{"num_attention_heads": 4, "intermediate_size": 512, "norm_eps": 1e-05, "qk_norm": false, "init": "uniform", "init_std_up": 0.0531, "learning_rate": 0.0057, "weight_decay": 0.084, "batch_tokens": 32768, "max_seq_len": 512, "max_steps": 3492}
Each number is 128 + 32 x the weight over the matrix's rms, rounded and kept within 0 to 255. Layers, rows and columns count from 0.

# layer 3 MLP up, 512x128, rms 0.151, rows 392-496, columns 64-127
[[122  82 215 146 175  85  85 149 161 132 133  57 115 128 172 176 163 144 177 170 161 118  60 130 116 130 138 125 121 171 127  60 213 187 131 119  79 106 151 135 136 101 154 127 116 145  96 101  75 151  71 129 125 147 125 124 129  87  91 163 151 164 174  53]
 [135 140  53 103 122  98 145 181 122  56 168 126 104 213 120 170 108 163 133  70  75 193 187 143 143 138  88  79 113 131 197 148  80  89 120 130 145 146 103 153 101 130 112 104 144 119 128  72 138 151 126  90  69 161 119 167 213 156  78  67  57 143 174 137]
 [144 198 140 138 197 243 132  56 153 137 177  84  85 100 118 164 135 132 162  35 148 154  79 118 159 118 156 182 163  78 138 147  82 122 202 142 141 101 141  76 138  76 110 167 178  87 139 112 154 144 179 146 194 157 129 154 160  84  35 128  88 140 184 165]
 [ 79 135 139 105 115 146 116 103 159  87 142 121 204 137 133 132 118 160  98  83 141  84  85 157 114 116 158 131  82 134 126  88 151 167  76  87  77  98 140 148 118  91 150 207 116 134  55 134 101 118 126 136 131 159 108 117 124  96 220 130 110 156 108 154]
 [ 80 106 162 119 119 112 115 147 138  93 103 148  98 118 115 113  75 113 116 129 166  82 145  78 106 114 144 116 134 154 173 149  87 175 165 165 122  91 182 117  97 150 136 153 150  94 100 173  88 108 151 192 123 123 109 156 105 145 108 123  68 117 200 123]
 [140  92 186 166 143 182 121 121  99  60 146  93 107 104  95 115 149 124 140 106 143 121 135  38 158 133  93 124 134 126  70  94 143 174 124 118 127 109  78 147 134 101 134 126 122 184 124 138 150 154  98 180 128  78 149 101 174 148 174 117 180  46 175 119]
 [130  92 191 133 100 129  94 152 169 123  95 118  92 122 148 136  76 159 130 173 127 111 147 134 221 130 132 137 165  98 176  78 162 127 144 106 137  79 121 153 154 171 123 152 144 124 112 115 121 130 103 128 116 139 124 126 130 124 120  86 139 161 135 129]
 [140 131 124 117  85  88 135 162 165  88 124 150 152 168 127 110  50 155 117  96 114 124 125 117 114 132 108 165 120 155 126 127 147  69 188  54 195 113 126 131 108 133 132 172 138 174 109 163 118 118 160 151 132 121 114 188 143 135 170 127  82 119 138 109]
 [141  90 102 158 132 104 159 131 138  84 162 188 139 153 201 104  98 138 149 125 132 123 144 123 209  82 168 128 134 146 109 144 136 124 132 120 147 204 170 137 143 154 160  63 146 149 150 140 127  94 119  99 121 143 204 147 142  89 119  39 141 112 113 174]
 [113 155 196 100 166  83 151 209 101 122 116 100  99  92 139 124 168 157 125 155 117 131 155  94 124 159 106 125 135 135 174 138 153 152 106 110  81  88 139  93 133 173 163 203 122 118  92  77 112 121  91 130  72 134  79 113 141 131 132 198 107 186 123  63]
 [134 108  87 110 137  85  87 139 145 131 116 122 163 195 164 103 122 109 127 158 120 146 129 115 141 166  61 149 131 131 101  92 137 135 114 105 111 157 217  89 113 161  84 139 117 129 127 157 155 152  75 144 116 175 105 128  89 147 105 109 113 135 169 109]
 [108 130 187 111 121  96 113 130 115  93  76 129 124 177 128 131 154 149 135 108  70 103 127 174 165 117 114 144 100 101  68  83 181 135  97  76  63 114 133 154 165  74 155 159 119 136 143 121 163 153 125  78 118 117 164 105 167 135 185 119 100 194 142 181]
 [144 131  87 139 116 148 124 117 131 210 142  79 120 143 165 183 118 163 137 101 116  99 142 143 152 227 108 132 125 156 112 126 112 115 126  71 119 144 112  91 119 139 118 132 118 152 151 166 128 121  69 147 143 118 100 172 133 112 146 121 151 143 142 133]
 [172 162 148 135 105 158 138 132 141 177  66  86 122 105 138 159  64 164 143 121  61 159 154 131 143 119 145 126  70 124 138 117  72 113 155  65 104  89  71 112 210 161 151 118 100 126  93 119 187 145  90 112 152 157 115  74 119 139 127 147  85 104 131 141]
 [135 109 178 133 188  60 163 110  63 148 104 142 141 175 171 133 129  74 194 157  80  92 178  83 162 172 119 137 121 161  88 170  94 129 143 103 185 131 149  67 145 133  94  93  90 186 129 111 144  72  78 145  99 173  70 138 106 188  91 147  97 124 199 110]
 [136 194 150 173 107 168 114 147 139 169 135 155 132 160 123 125 115 175  97 102 155 131 124 148 190  61 111 168 108 134 208  54  86 105  99 117 186 117  69 162 142  79 148 197 153 110 142 125 129 135 114 141 141 174 128 167 101 143 151  90 133 139  95 161]
 [149  84 160 134 114 127 173 152  96  45 177 151 168 140 128 170 171 122 176 147 158 154 112 169 167 204   0 157  93 128  39  88 122 149 125 127  99  67 152 162 149  94 142 124 110  83 144 120 147 140 125 176 114 123 174 136 117 145  80 151 169 141 138 147]
 [152 205 123  99 135 109 171  54 139 109 118 125 136 171 113 142 140 172 182 132  80 122  87 248 111 169 207 129 156 114  53 163 147  53 103 133  89 131 136 121 164 115 112 100 153 182 142 128 135  95 134 117  88 128 125  67 160 120 114 102  75 122 106 145]
 [116 129 118 126 152 115 177 112 118 139 139  93 109 102 108 136 100 106 163 114 192  95 135 130 162 151 105 115 151 101 109 161 116 176 103 111  73 114 109 156  80 131 148 127 143 104 110 140  97 121 146 139 114 140 116 139 196 106 160 113 111 132 142 112]
 [123 158 132 121 136 148  61 130 118  92 165 130 143  72 106  91 157 161 147 109 111 165 117 112 127 114 138 158 148 137 150 115 139  75 139 179  89 125 137 159 152 109 131 106 171 126 120 133 121 136  93 161 168  83 169  97 177  83 170 128 138 135 104 119]
 [148 193 140 160 184 119  87 142  99  47  89 111 123 130 122 135 129 183 125 102 155 152 132 101  90  92 116 144 167 156 164 142 141 120 154 151 154 168  93  75 132 130 116 204 122 192 108  97  77 129 104 143 142 120 161 114  90 143  68  19 142 163 113 138]
 [127 107 167 146 134 127 117 172 152 131 145 144 178  99 100 130 126 113 184 121 102 180 187 135 153 137 131 180  87 175 105  79 165 123 156  68  88 108 149 128 116 116 105 127 129 153 153 148 132 114 112 116 102 120 159 173 148 143 108 137 131 141 115 101]
 [166 135 163 123 109 131 142 112 150 131 120 162 103  69 145 150 142 143 147 120 122  71 113 114 167 146 129 103  97 116  51 115 186 157 176 117 142 102  94  80 122  85 179 111 150 123 142 108 122 133 108 132 127 105 161 150 122 188  73 210 160 184 157 105]
 [ 90  48 109 148 136 150 115 161 159 113 153 143 161 105  93  89 100 104 146 112 134 104 158 114 106 180 103  83  97 156 154 164 116 139 137  82 162  88 154  30  90  96 182 107 131  96 120 162 145 120  17 141 147 130 194 148 121 145 133 123 103  91 171 164]
 [134 150 181 116 148 123 167 133 147 120 149 222 121 140 126 125 172 149 150 113  97  82 149 126 149 125 140 131 127 131 118 116 148 184 146 119 110 127 130 115 137 111 105 128 124 145 173 148  87  92 120 142 100 102 101 128 137 117  89 121  87 143 134 190]
 [109 150 130 130 107 139 146 134 175  96 192  92 194 111 168 135 136 156 117  99 103 112 137  83 129 116 115 108 123 160 107 108  96 166 117 105 132 132 109 102 200 133 131  89 139 134 142 141  91  78  95 105 158 101 161 127 100 126 145 111 105  78 149 173]
 [154 146 163 130  90 135  62 133 123 101 173  96 152 143 129 113 127 135 107 121 101 147 112 120 133 133  98 129  89 144 138  71 143 157 120 110  95 126 113 114  95 137 139  89  87 144 135 162 132 145  97 108 135 144 135 119 158 162 113 117 124  76 122 148]
 [ 88 127 129 142 131 159 155  80  85 121 112 120 103  73  49  58 111  95 109  73 107 161 134 102 147 158 178  85 134  81  75 164 121 139 154 121  65 123 181 105 111  83 165  93 130 109  94 117 115 143 130 150 146 123 127 112 154  79 115 192 126 139 148  94]
 [165 179 149  97 172 171 120 149 162 144 123 158 149 112 209 179 120 170 130 126 143  80 120 124 106 178 181 134 114 120 125 118  75 134 180 164 171 138 122 114 177  66  84 115 147  99 106 153 129  92 125 141 158 187  85 131 116  95  71  94 126  67 122  95]
 [146 182  62 118 148 135 158  96 139 104 115  96 170 181 131 131 151 141  92 102 104 153 102 132  62 143  90 124  83 125 108 192  94  89 116 164 125  70 126 126 201 132 100  97 119 108 137 117 148 184 164 104 127 136 140 161 131 185 149 150 127  75 143 160]
 [106 163  42 182  31 157 136 104 124 109 163 110  87 103 134 230 150 141 111 156 111 136 124 143 209  81 134  95 158 116  85 183 126 176 155 149 134  46  99 113 160 168 192 171 195 131  97 145 138 128 122 128  92 134 107 107  82 140 129 142 136 132  68 149]
 [199 155 129 158 159 205 136 157 157  92 120 105  66 120 118 179 110 107 137 118 154 113 115 126 125 184 157 112 150 113 121 157  89 175 111 200 144 110 158 106 156 126 101 123 101 111 137 141 132  90 180 165 114 147 144  84 120 127  88 104  89 116 151 146]
 [201 168  95 151 159 135 112  90 135  97 116  53  78 170 125 156 112 125 148 157 134 121  62 116 199 153 174 141  64 126 141  48 153 134 138 142  95 113 160 141 157  96 156  99 126 129 195 223 120 121 123 126 133 125 142  88 142 124 153 154 128 141  50 153]
 [ 80 107 114 145 149  51 113  98 111  69  94 148 123  95 121  96 146 177  93 154 181 135 192 143 173 135 202  77 105  55 128 122 130 128 142 116  97 115 122  77 124 140 119 162 140 113 165 139  89 145  87 131 138 155  98 103 155  88 116 145 141 156 110  81]
 [150 131 108 126 176 180  94  95 103 153 132  98 181 135 134 133 137 165 128  90  65 151 142  96 165  75 135 131 101 152 162 104 127 128 177 155 115 102 130 115 129 180 124 133 102 144 162 125  98 103 116 134  94 118 155 140 119 132 127  93 159 160  87  80]
 [116 128  92 114  71  94 113 135 173 156 128  54 203 140 150  96 145 136  86 160  40 118 167  95 135 117 102 158 128 116 102  87 128 155 140 194 144  95 154  88 199 113 103 122 154  72  81  53 129 150 164 122  92 162 152 116 139 167 118 130 132 126 122 134]
 [178 130 152 122 158 118 114 151 140 102  84 142 167 177  90 113  80 138 137 142 119 124 137 179 148 194 124 161 100 166  87 104 130 143 124 116 134  83 150 174  94 136 131  86 161  71 154 140 128 137 127 104 118 177 176 128 164 156 108 144  85  87 123 166]
 [ 95 150 112 159 123 139 158 132 125 122 131 100  78 154 143  70  99 122  95 139 188 143 136 113 172  99 124 126 152  72 133 108  74 120  97 174 153 153 143 147 134 161 140 123 157 152 126  94  88 142 165 126 134 114 121 141 138  93 233 167 134 118 210 124]
 [134 164 108  82 155 121 138 102 172  94 127 117 141 109  68 134  73 107 169 134 162  90 136 116 147 151  85 132 128 142 119 137  95 104 148 165 136  26 172 171 143 118 153 116 132 133  91 211  81 140  95 108 181 111 151 144 154 155 177 141  86 184 120  52]
 [190 151 125 210 153 148 149  13  82 167 162 151 214 108 181  25 174  90 132 157  94 101 176 115 131 101 124  91 132  55 111 154  73 173  70 144 144 120 119  98 164 172 163 114 127 152 127  71 134  92  99 141 139 118 136  69 124 116 116 125  88 121 149 110]
 [188 167 127 151 100 112 152 136 166 102 126 194 132 132 139 140 118 141 102 113 127 128 162 130 139  73 108 109  58 151 153 151 163 109 132 118 112 109 161  94 151 150  92  80 149 127  91 131 127 127 146 160 108 124  94 187 137  91 125  99 171 131 126 156]
 [150 153  80 159 106 116 144  82 119 102 124  96 110  60  74  93 131  89 113  73 111 197 159 109  90 163  44 122  36 132 154  76  74 175 188 118  85 160 113 125 126 157 131  88 157 102  69 168 107 104 155  88  91 188 208 124 154 219 109  56 144  80 183 176]
 [110 121 149  97 105 139 147 148 129 148 139 138 113 102  66 119 172 163 139 113 104 107 149 154 205 134 103 102 176 108  95 106 166 218 142 118 136  71 129 111 199 107  98 140 128  87 147 158 164 108 107 123 123 189 159 108  85  64 137  48 147 102 133 159]
 [120 213 135 156 191 133 169 133  77 190 152 127 125 130  99  67 188 154 134 106 105  73 142 140 163 109 102 101  95 123 126 113  99  79  55 108 135 148 144 129 145 110 134 141 161 140 127  54 125 132 112  86 106 125  66  79  72 109 102  96 118 115 107  61]
 [158 151 122 139 133 138  84 127 169 147  98 103 113 103  96 107 118 121 161 139 164 125 132 115 139 101 111 133 131 125 108 141 136 125  95 131 148 134 108 123 137 135 144 122 164 164 112 128 156 127 130 116 126 106 147 136 137 128 143 139 102 119 152 146]
 [196 124 167 100 133 145 132 174 137  38 148 103 121 155 115  96 152 125 152 134 136 121 108 134 110 104 122 151  85 144 114 125  83 102 117  85 146 129 120 158 145 158 122 183 149 155 147 119 133  62 104 170 107 164 149 115 134 107 151 106 171 171  89 136]
 [ 91 160 162 166 120 178 187  79 104  58 127  98  89 108 183 103 110 173  36  57 115 137 152  82 121 105 165 108 176 103  98 122 117 123 100 157 137 133  82  92 168 105  98 160 187 130 163 105  70  93 159 201 149 159 106 154 165 144 130  51 126 105 167 182]
 [114 131 162 137 128 164 129 161 119 131 113 133 146 138 114 137  86 132 105 165 126 127 103 143 107 143  73 135 145 119 131  42 157 132 181 124 149 148 114 143  77 135 131 130  92  92 134 109 125 121 111 141 160  76 135  98 132 146 163 149 152 137 157 140]
 [124 104 112 163 140 136 130 158 113 121 128 121  95 104 104 112 114 126 105 138 147 144 125 122 104 134  97 130 141 111 127 128  92  99 100 121  62 147  99 135 119 118 135 126 152 128 135 141 154 144 132 118 118 124  43 140 116 135  96 161 137 148 135 126]
 [141 134  94 134 142  85 185 164 126 136 135 176 126 132 140 188  83 172 140 114 191 125 149 148 135 133  78  53 120 112 126 101 131 169  89 163  81  93 123  89 119 138 119 119  93 107  88 136  89  60 178 111 109 226 148 103 148  92 135 152 167  94 125 157]
 [ 96 154 112 112 160 144 137 102 154 185 162 172 151 185 147  99 137 151 130  99  78 204  83 164 154 134 130 103 111 117 193 106 124 137 135  98 152 143 116  34  50 116 122 132 139 156 122 140 171  91 130  57 141 152 126 123 118 131 186 112  50 129 136 100]
 [122 142 151 129 143 180 207  98 112 127 137  35 120 102  87 177 119 170 157 154  92 101 115 152 117 173  92 197 149 102 101 134 123 119 164 140  96 117 106 157 149  88 208 133  98 101 162 167  83 158 107 118 161 154 139 188 142 137 101 111 113 157 157  92]
 [129 110 136 145 190 135  97 147  50 112 135 100  87 133  96 151 119 105 103 138  99 167 100 114 146 113 134 131  94 114 163 144 121 162  92 176 164 165 117 126  72 158 159  96 196 100 157 133 141  97 177 169 150 199 151 139 125 144 190  73  99 105 177 155]
 [ 79 163 101 128 138  95  93 123 187 137 132 121  93 123 152 153 116 147 102 131 172 140  45 128 146 164 131 129 112 105 141 107 132 129 139 179  87 157 155 108 104  73 136 146 149 134 128 138 142 136 109 109 211 170 126 112 124 154 164 150 105 134  76 175]
 [117 133  99 144 138 143 131 109 138 148  98  66  92 148 123 153  72 179 163 157  98  97 151 131 101  60 154  88 116 117 132  76 152 186 104  87 118 147 144  81 132  93  99  68 178 116 110 191 163  80 111 103 146 154  98 119 133 134 140 126  79  90 193 145]
 [ 92 111 152 156 111 123 169 103 116 126 146 115 134 123 122 136 106 124 124 126 115 151 129 180 189 119  91 124 116 166 162  79 118 126 144 105 146 109 133 112 124  99 125  97 187 186 117 117  78 111  85  44  97 172  97 131 125 166 120 169 146 119 113 160]
 [180 141 161 113  63 177  72 132 155  94 149 153 182 191 146  75 124 145 128 120 142 137 166 137 137 166 142 136  91 137 142 158  94 167  80 115 102 216 206 143 133  62 132  94 105 118  71 125 129 121  79 137  56 124 164  82 180 137 146 121 117 125 149 163]
 [160  80 130 101 188 111 176 164 124 151 106 107 159 105 133 170 164 126 144 116 166 105 158  83 163 108 176 103  89  95  79  88  72 218 103 105 175 134 170 105 166  90 121 191 119  80 109  77  63 145  88  95  53 101 111 127 149 127 207  81 120 122 100 161]
 [111 165 131 101 134 157 174 149 119 159 137 140 158 126 128  76 129 147 137 139 109  83 118 195 150 124 150 155 134 149  84 117 143 113 154  97 117 143 118 134 125 114  88 107 133 150 104 129 112 133 119  93 138  78 146 155 166 136 150 182 118  70 168  98]
 [147 143 149 160 129  94 137 129 162 142 130 166 143  76 171  87 158 120 172 128 110 142 109 127 142 109 130 106 177  38 133 123 185 176 131 125 137 172 115 134 120 156 143  79 144 118 123 110 144 154 141  77 116 173 142 160 154 170  80 151 113  57 178  78]
 [103 132 132 112 142 133 177 115 108  74 126 114  75 107  85 110 129 108 107 162 125 108 129  73 135 153 156 116 118 132 103  86 168 135 129 118 161 141  77  96 100 133  71 109 180  73 111 166  84  90 240 163 138 176 166 117 176 142 129 128  66  98 173 186]
 [151 133 150 131  93 145  99  59 148 137 156  92 163 101  85 198 126 134 140 111 174 210 106 101 131 114  67 135 149  98 152 132 152 143 162 141 153 177 105 164 130 105  88 104 144 180 143 170 153  74 171 162  94 116 112  75 125  97 134  28 134 134 160 142]
 [141 138 110  76  98  78  73 113 136  81 157  80 199  87 135 135 173 166  86 135 138 143 215 104 127 103  82  76 111 148 129 100 157 139 155  95 132 138 106 119 117 131 138 135 172 126 191 117 105 131 116 118 100 136 174 121 118 216 107 132 126 133  95 100]
 [137 173 144  64 163 108 149 158  41  93 131 126  88 161  88 154 177 166  45  90 111 118 103 150 150 192 124  97 108 113 121 113 141 125 215 129  97 140 161 128  84 152 145 145 139  90 122  87 119 108 117 170 200 127 115 137 140  92 155  98 113 141 154 162]
 [109 112 161 134 188 115 110 165 128  50 130 126 170 103  56 157 138 148  99 135 155 166 132 109 117 140  63 171 156 121 167 119 166  90 128 144 145  78 179 149 107 132 109 143 127 133 114 127  96 133 194 166 142 125 155  72 189 154 138 111 170  84 154  65]
 [172 152 155 175 145 112  86 115 158 200 123  91 196 179 159 103  86 112  86 164 106  41 113 162 113 135 185 107 104 103 122  57 129 105  82 106 171  93 154  77 110 161 110 104 166 144  96 163  93 128 159 202 132 120 137  56 176 129  89 106 100 141 169 120]
 [121 106 150  79 162 136 148 179 126  96 168 141  91 186  88  90 172 142 116  93 103 156 105 115 117 103 100 145  78 128  94  89 164  85 137  90 183 108 131 151 151 171 145  99 114  80 149  59 152 137 131 188 108 128 166 159 119 126 126  95  51 211 159 164]
 [142 149 141  57 103 104 144 183 101  88 164 127  67 136 118 137 110 177  91 110 161 159 112 137 152  76 168  91 100 121 125 167 167 110 161 120 134 127 118  94 168 155 114 137 125 150 111 158 124 149  98  82 123 128 108 152 156 105 124 101 161 102 144 120]
 [171  99 111 128 153 119 118 124 129 114 198 132 133 140 134 160  78 119 132 168 124 142 168  85 126 119 126 108 118 123 153 133  94 134 147  75 152  48 152  91 117 161 134  90 152 142  87 105 168 133 145 113 173 119 109 116 144 100  45 100  72 134 139  69]
 [134  53 176 138 149 115 163 125 130 125  89 201 126 127 138 125 133  87 143 132 154 138 106 129 121 125 130 124 144 118 117 160  92 130 128 120 109 112 174 193 131 133 160 127 111 142 103 125 107 160 102 131 113 118 143 118 150 128 115 139 148 100 137 117]
 [173 129 134 131 200 122 130 109 212 121 160 179 154 113 122  89 184 167 148 153 142 119  90 146 141  82 135  26 129 125 109 136 171 148  72 130  89 117 114  68 137 121 113 101 125 151 136  71 147 141 147 163 116 141 131 124 168 231  86 151  88  92 136 167]
 [150 140  74  96 165  95 132 196 182 128 150 195 124 141 110 122 106 156 127 107  91 191  70 117 120 144 145 149 127 181  95  66 151 159 120 170 121 133 130 108 106 143 160 106 102 141  73 122  95  99 117 146  92 128 110 106 119 132 140 103 131 148 139 136]
 [196  46 106 166 110 107  84 117 154  62 124  73 220 126 126 117  26  59 121 160 139 126 115 155  85 111 120 130 129 255 106 135 152 112 211 120 165 152 113 125 117 107  99 134 108 120 146 159 147 102  85 185  27 173 102 203 107 102 100 142  56 145 142 169]
 [171 123 188 180  74 121 206  92 176  47 128 144 127  43  58 165 169 120 110 204  82  82 154  91 179 120 145 117 102 159 183 107 131 129 116 135 118  98 100 159 154 121 145 148 123 120 137 108 151 113 153 186 111 114 178 124 120 137 104  69  91 125 120 128]
 [135  78 149 167  71 121 156 121 115  78 118 110 155  86 150 160 121  89 159 114 113  97 102  85 116 128 128 120 104 101 160 148 142 136 117 128  97 104 127  23 157 137 131 114 125 142  77 123 123 118 139 133  96 129 141 135 119 117 182 103 144 153 132 144]
 [ 93 202 118 148 148 108 181 178  52 114  97 103 137 140 184  95 135 137 102 124  96  66 104 112  98 152  84 201 105 116 152 136  93  89 115 137  59 165 110  72 151 106 141 168 105  80  99 100 117 209 136  97 162 189 172 167  61 183 132  61 131 235 159 177]
 [120  99 109 163 122 119 128 105 110 131 177  93 160 106 125 155 120 114  91 148 141 126 107  71 140 117  83  93 115 131 103 116 118 145 120 129 102 123 152 127 141 112 131 142 181 123  79 136 148 131 100 135 146 134 105 139 165 136 183 162 149 131 145 132]
 [120 164 122 160 167 164 136  94 134 141 166 155  77 176 135 124 138 149 105  75 155 157  82  95 137 167 129 157 136 131 168 133 122 110 181 111 134 124 135  75 128 140 176 181 196 150 134 140 120 136 187 128 144 101 145 138 116 103 193 115  74 114 136 134]
 [ 79  71 205 119  87 100  87 136 157  51 131  95 163 134 121 162 156 127 123 167 132  90  87 135 127 119 163 157 140 111  99 127 140 135 107  68 119 120 138 135 137 103 164 162 117  89  35 199 132  99 147 218 122 156  91 101  82 115 131 109 115 156 114 160]
 [167 101 168 109 134 138 158 215 106  90 181 106 135 127 134 128 142 135 152 186 119 116 189 164 150 136 140 185 126  70 122 151 140 150 149 113 145 131  97 218 116 126  95 159 119 114 103 186 127 142 131 118 171  98 207 129  67 116 169  78 198 174  94  89]
 [163 100 148 125 166 101 156 120 120 158  95 155 101  88 139 136 109  99 151 101 103 118 150 163  82 169  80  71 175  79  68 112 125 151 131 122 118  86 138 114 146 154 131 103  78 152 103 208  61 117 133 152 168 129 135 138 125 161 117 131 124 157 143 180]
 [146 115 137 125 107 183  92 134 169 108 190  80  85 155  82 146 100 100 109 139 167  97 126 126 132 169 159 173  49 143 123  91 111 129  65 115  79 101 143 147 115 146 223 124 106  48 160 122 129 157  61 135 104 138  94  91 125 107 109 149 149 144  84 103]
 [ 76 162  77 127 168 197 119 105 112 150 103 173  72 120  58 101 149 111 146 169 154 162 122 210 111  80 148 119 168 184 124  70 136 145 179 178 123  49 109 116 205  80 103  66  57  66  96 103 138 132 126  93 136 175  94 122 163 103 117 124 158 127 155 176]
 [114 153 145 172 132 129 120 185  93 136  87  45 149 126  81 154  50 134 118 173 142 144 162 187 174 175 130 116 171 201  96 124 124 114 135 115 123 110 147  89 168  83 136  33 150 109 104 131 157 123 118 129 102 107  79 139 121 174 139 143 132 117 170 128]
 [126 139 110 185 128 127  73  90 137 155 173 150 155 125 146 137 153  81 127 166 154  87 145 101 153 119 141 142 145 100 122 114 131 103  80 155 128 128 113 124 132  83 166  66 162 155 178 147 114 144 128 107 132  82 100  95 133 155 145 120 142 169 157  86]
 [121 121 165  82 125 151 147 119 151 136 152 107 130 104 145 202 135 109 137 108 172 161 151 153 160 142 186 117 156 103 152 103 139 114  86 112 170 185 154 169 111 132 169  86 126 118 148 146  67 171 159 132 149 182 169 168 186 105 111 103  49 174 160 145]
 [112 170  71 126 135  97  87 119  97 135 103  97 149 101 128 176 153 167 145 151 126 153 130  65 101 167 171 144  68 173 133  97  73 141 105 109 119 126 135 113 156 104  84 138 118 116 128 122  83  83  69 108 137 222 165 101 130 165 118 104 121 120 112 149]
 [ 79 134  50  66  91  99 107  98  97 128  97 158  90 146 126 143 145  78 166  89 161  58  95 132 138 101 108  90  95 133  60 187 165 151 148 131  82 150 181 102 128 147  91 134 122  83  92 110 121 106 109 190 160 173 116  65 127 150  75 104  92 111  87  81]
 [143 205 150 122 162 109  95 180 129 101 173  90 132 133  80 209 147 103 120 143 118 143 131 121 151 129 158 148 114 120 107 154 121 146 151 179 140 109 139  69 201 151  69  71 151 139 135 154 139 155 134 116 159 147 164 104 142 176 106  83 154 183 139  71]
 [157 194 154  70 130  91 136 131 160 159  82 138 110 162 140 163  90 200  81 116 132 176 114 161 147 166  93  86 169  72 116 114 147 118 112 125  78 117  91 105  81 135 115  63  60 117 128 140 169 122 134 105 105  60 161  95 138 117 177  83  98 125 193 122]
 [130 119  84 172 129 131  89 117 116  82 121  75 147 137 145 156 105 109  97 156 146 177 170 188 173  87 106 156  65 136 163  97 143 189 111 186 109 123  84 152 114 161  64 112 153 111 142 104 171 114 169 113 165 133 156 146 128 119 130 114  98 145 191 141]
 [ 70  77 147 150 122 138  38 192 118 103  92  47  83 101 135 166 131 152 142 120  90  86 107 170 171 191 194 119 152 134 142 152 124 132 129 128 108 128 118  60 133 136  86 149 152  90 106 178  75  54 158 133 138 166 206  86 131 134 138 183  56 124 178  97]
 [136 153 158 159 146 135 140 101 107 176 151 144 138 137 151 144 147 123  43 135 125 137  99 105  86  93 136 100 135  99 153 118 185 130 115 116 118 119  94 128 172 161 156 121 142 162 129 129 106 119 110 188 132 167 103 117 109 119  95 132 164 130 103 140]
 [154 143  89 148  98 155 147  79 175 173 177 104 139 164 160 150 110 109 109 109 165  68 139  90 100 145  57 144 118 117  97 140 112 128 121 155 112  92 151 146 105 115 104  54 133 172 105  85 132  89 134 117 179 120 126 121 116 203 117 128 106 109 152 112]
 [117 120 120 162  72 193 144 113 158 131 147 142 148 106 154 113 110 128  98 146 133 118  56 177 110 158  84 122  76 119 141 120 109 115 152 101  66  67 112 108 154  68 110 117 136 111 132  65 180 189 122 160 150 147 135 168 167 150 143 101  42 132 155  81]
 [121  79 122 148  84  68 105 111 122 183 215 166 112  65 160 188  90  89 101 151  76 129 194  27 145 170 170 164  69 126 150  75 149 135 142 139  88  87 148 158 126 121 118 140 124  81 120  59 147 163 126 115 135 168 129 115  54 132 135  82 124 154 134 135]
 [ 69 144 130 113 143 156  78 159 149 168 105 142 109 116 156 128 144 150 134 151 113 194 111 143 118 129 153 124 140  71 122 187 105 138 140 130 122  73 133 127  83 116 104 161 178 140 123  99 137 137  91 134  86 118 154 113  92 109 137 120 136 152 151 157]
 [114 125 119 195  80 144 149 119 102  91 118 166  95 113 168 151 152 179 156 173  87 128 147 121 104 104  96 172 199 170 146 144 178   0 145 149 103 159  78 100  76 152  97 122 138 159 161  73 134  44 163 163 150 103 103 105  45 106 210 112 125 128 159 143]
 [104 132 210 142 107  94 127 121 121 127 107 170 106  29  95 187 128 176 117  77 149 119 139 178 161 112 148  78 148  76 115 133 171 140 187 144 124  68 168 121 107 180 144 158 134 184 150 120 130 100 109 161 103 140  70  86 109  80 105 102 164 141 145 126]
 [143 143 127 135 161 171 138 134  96  66 119 112 133 141 224 115 133 115 130  82 130 129 134  83 103  73 105  99  75 134 130 114  99 105 163  93  85 120 118 115 140 131  40 131 104 117 102 136 116 161 133 106 158 123  76 137 194 155  97 111 158  91 123 154]
 [115 112 107 131  43 181 116 108 151 212 152 109 184 138 133 149  72 176 143  72  48 135 191 164 153 133 149 159  87 119  98 140 128 198 159  48  63  98  72 134 211  66  94  99  90  95 103 112 139  65 124 112 114  84 160 178 109 126 110 121 117 111 118  92]
 [142 114 123 126 199  85 128 131 112 130 177  93 139 133 228 109 138 146  93 161 119 206 132 165 122 103 112 109 101 140 118 160 141  99 164 152 151  84 116 144 121 156  73 165 107 136 162 114  86 134  76 140 106 178 152 141 156 104 167 111 131  95 160 122]
 [110 145 145 117 152 125 109 127 154 140 113  88 148 131  83  90 161 117  92 129 105 132 153 105 105 141 106 118 144 129 149 137 100 113 123 134 120 134 130 129 150  95  98 103  93 150 150  82 124 128 134 104 136 136 129 150 113 111 133 115 156 127 128 204]
 [ 90 155 130 166 156 152 144 165  99 146 150 106 120  90  97 125 136  99 150 100 150 118 122 145 163 167 138 154 102 107 163 186 152  91 107  93 147 104  85 121 139  86 134 151 136 117 111  98  30 202  84 222  98  98 133 147 106 123  67 157 179 163 145 142]
 [138 167 116 135 143  99 153 153 116 153  34  97 116 111 102 137 119 136 113 131 106  85 142 150 149 203 119 141 152  85 140 189 123 188 102 188 138  76 166 138  93 106  94 115 109 118 157 149 142 112 123 104 180 185 127 106 135 129 134 113  90 122 134  66]]